Weights of a small GPT-style language model, trained from scratch on English Wikipedia.
Size: 11 layers, 10 heads of 64 (1 for keys and values), MLP 1216 SwiGLU, vocabulary 2048, 26.8M parameters.
Each number is 128 + 32 x the weight over its row's rms, rounded and kept within 0 to 255. Layers, rows and columns count from 0. Numbers have three digits each. The size before them is the row's rms in percent of the matrix's.

# layer 5 attention output (transposed), 640x448, rms 0.0419, rows 59-60,123-124,187-188,250-252,314-316,378-380,442-443,506-507,570-571,634-635, columns 224-335
083:119107128133105068115114172158078112160152088129062165143124135130119128119182156122104091130163187090143125160156123088150150133158182120146090108153183165121167126076186082159146152138142128072084124173134158144144123106151119163143152166044143125090139108091152126135169117128167143132087083112118136061068087122137109143094158159121
090:156125128129138137139149069114130116156117087101090121099090163116064102093119152160085112148134087117116086098172071151078133126129117134120189160050128118150156101102143157091141165116115174147088099167081129143157108152083150152101140118109126149104074138106111158171115120140105080146139074196126126131084196142108111109123118113133
103:124124114144147077118125160140119091144121102144127111124082152201110145158091159192105141117152116091105170142163124189163130158091104170122142154115086122140090127121193160061103088100081168131146119145132145150098168148153089083152189118111128147141103123144185122113130164139180154157143104130196099148175151152154163143133073132146
111:087129191123149153155186158123141114155154131200055115115164140134145126157188091087104137183124105139151175125069134055070159132151127156120173119092100151102089170128214086107135161119124117102083096157108125150128154097139125112111180187152097163105172095155109117102065107163086097139124113093120148147079071112128047152163183124122
096:137097124151143113087145122093102110130125137064140114134165061099123131105168124132123138138128189098161125145195085078124170126082127126125095107142053107095123140117086121177142155183105066132107102128093111192219115084129137166099115117116074130094146096128146122138201093183194052121118120109123067132101093177085077181115123140144
090:117113143219179171068085138135060153075115130061128163122106146196099130134132085098101100112080141085155071103141061145151140132176128130135189158117155113136167101130114062135088054106099081141153114164166119097134107108108146137155135135171118109182072111100139139119164111105123108148150100144079111106155132078180122126197044150127
095:115114088099167116073133159094157134111123119175177157091129154132076110134098186141120152134103099128125172119079078170093049119170130120066152143077179136092152126145121134121154133109080171166101117098141119153142099208138151091114181170115114097114071160147079098140135105139110154089105155196144140091149145144130192110061082120149
087:102123136109124084149137112094148121173145170106175091186155133163123151125122178125155123177135147163135019129157143184124135084147102148112076157121102144093071106112097158105127147157095098111140074108074063122141116161153157146160097158122128124130157097059127153148153168171155103123103203091183132134184147105139112153141066141137
091:142047127170134145092124126117068139154141119056165157097128165166115183075142109056144135099116129076098117126124095194135122089196094137144203116158164083104148163135162040126105152140173102109185118109112151125106140127122135135132134160103122073146118193098170143125141117107137103132171094107125108114108120123133158107121074187115
101:092136166107131170143136135114109154078115116157156106164164144038197143116195096142140188096173096159107109128123122125135100129195149168065188150112112155140088135138162138173111095128079094150121129160115129138117191127094101155124203139122159109073114066124118087140060139119129176158150124166122123119105105175146161129150131144164
080:088098126090068083142102097114107091095034080156148126064073094145116188104146148065112038142172127111098196156094129178094137094117155107126184123113152174110101156142144095142133164178154145163090167062171138142103139100138137206161068099113157144143138107120138176129149148107086143123133142025107120078181222141090151082079116133145
099:138137134117140146156143108137198187068127132116116210109123199105155221077124114177227148029114123115119064128096112157042129156141111084124210094126152139106076151159170159128104132127113099157181135144117165139117136100147160108116128144146168120144132074116119117186105073124167157160149126070098094096140111129145127125091134166126
101:174113097128166142150112163145091170143152143174166181109144070139187121134090098176139101112099090132123167126142127081195169156168088193135134129159123148151176092104136167125168139128152211138116147095139169087124160153133138152060132105115159143123124133167136132090099176088138104144174172170071096147111122179167076168155133117067
085:120124141126121158186113100153102100132183187120130100111169113233125162143193106177124131090149119053077096153137141177126151115171114133123171124139139074130114099113109137181135147087149191074087145120164090139115090130138157065099163146113096070145165095123126094127137090150103152099104122132128164140072049199142092160085157164196
091:142095150144111171115123101150147167056098161170160108104097069054127118114124100085151069154069117132123081150123119181142118161144126121106171091094160147183138142186146100097122128046119094138047116168116150142136089124130123057095113119099152204080201087134090128082131111135130147128113143103155129157165122085117122117093177108103
107:106054100076171105105097129163176154076114141130143120151140156070047171139100136120122104174056137152130141104123157145086117194077141162095126128044169121103190097197147135195126075147172185083145175130146169106127100110186148078126093114155139082128099175144140106148163110136160145140112100140180152138081150142137127130114140119118
084:090205147169085143110141120137239136094094164140124122150140132135115078143143089142129126128191137030143116122106115087136196154134080125112066177130105183108095110098119137118124176125051056112136148121112076160111079146059094125145134078135133127132153105156170111166101172132180120105135113110110122108127176149114128118130088165128
091:217131146113130108185138124144105127123130186093139115091121208122176079190130170100133105107088121149086082123177094096146128127119153156147159141158075162093123176148149140116105112132059080183073151133182089173149135060109145153107155131132157164156152117135125139149101138104139144095132145139097157098154090091161181134172114180150
118:087117141098125191159139121154096106159140150109111137061150002154123229137150078173125132132136111149154121132131150146124089137139134166142199098120116130150132126116062137176122146106221182141150138137156115128079119183138143065135139137108174101172094130110143126157133098160118114113112107180131118124086146108160146125122113160158
109:164171054119137128093134135134106138105147121151150160126091156135172163155136097147139187138156120140123122140113097144138139118164054207082108174121137124087075097180138120060127086089120088117161041107206094146113124147173092159136188114077090139159137120150128100114126097109121164166174146175149194107146125086163125099174155171192
088:119138149080146211118157079177148178178142104177159143129132079082086153093034138117077136147137124133089112087115122137098162098125094090140168110094084154144103113132049196089130138144138184173089116165121112095117111101107187102107139132194172146139132104117144151155160171109145157127139130131089090180146159141109207116114130105149
096:121109148106121133131151173113140142116049105179108181093073124175170156112188104145155167068095041111072130059128142102072116169170135141100174149145164111150122116163109166132120138167073119094132049175148189136156133151126112148145100134167160123155127147213148110176140204134148113113132151098194151127135105065072126122101112219149
082:083124132107120186134168156116095129129120102126128100157125006115103136116082187203118150162160086139066171112159140043086196057155085136091149093121087132117085177116126127137125130139118138189133119109153110115120145146151159101141117101091139123117110084121118164162108150134142176129147120143118117130089159135037130120156120149167
# layer 5 attention value, 64x448, rms 0.0284, rows 59-60, columns 224-335
102:158097137115148094071078107106100129119193111147116136189119144110205143143162130156152114167098164136119146099094195147150110079166156154113137149173104112089127063116126168134133092109178073078118110139114113079097114153132076113085089158147103119158058156145121122132093113123102185130137132151098141140153150139139152113134120100147
099:145128140113109184175108150159091053168146137156145114090076145152110160155098139132075092134136103096103101158116200109091119195135124131078149120087087183185116088157072120158190170134121122144148157139143085111132077096123159141130076115099124107141150146080135154163102150104102129119126163079122088149101154144069168120142168149132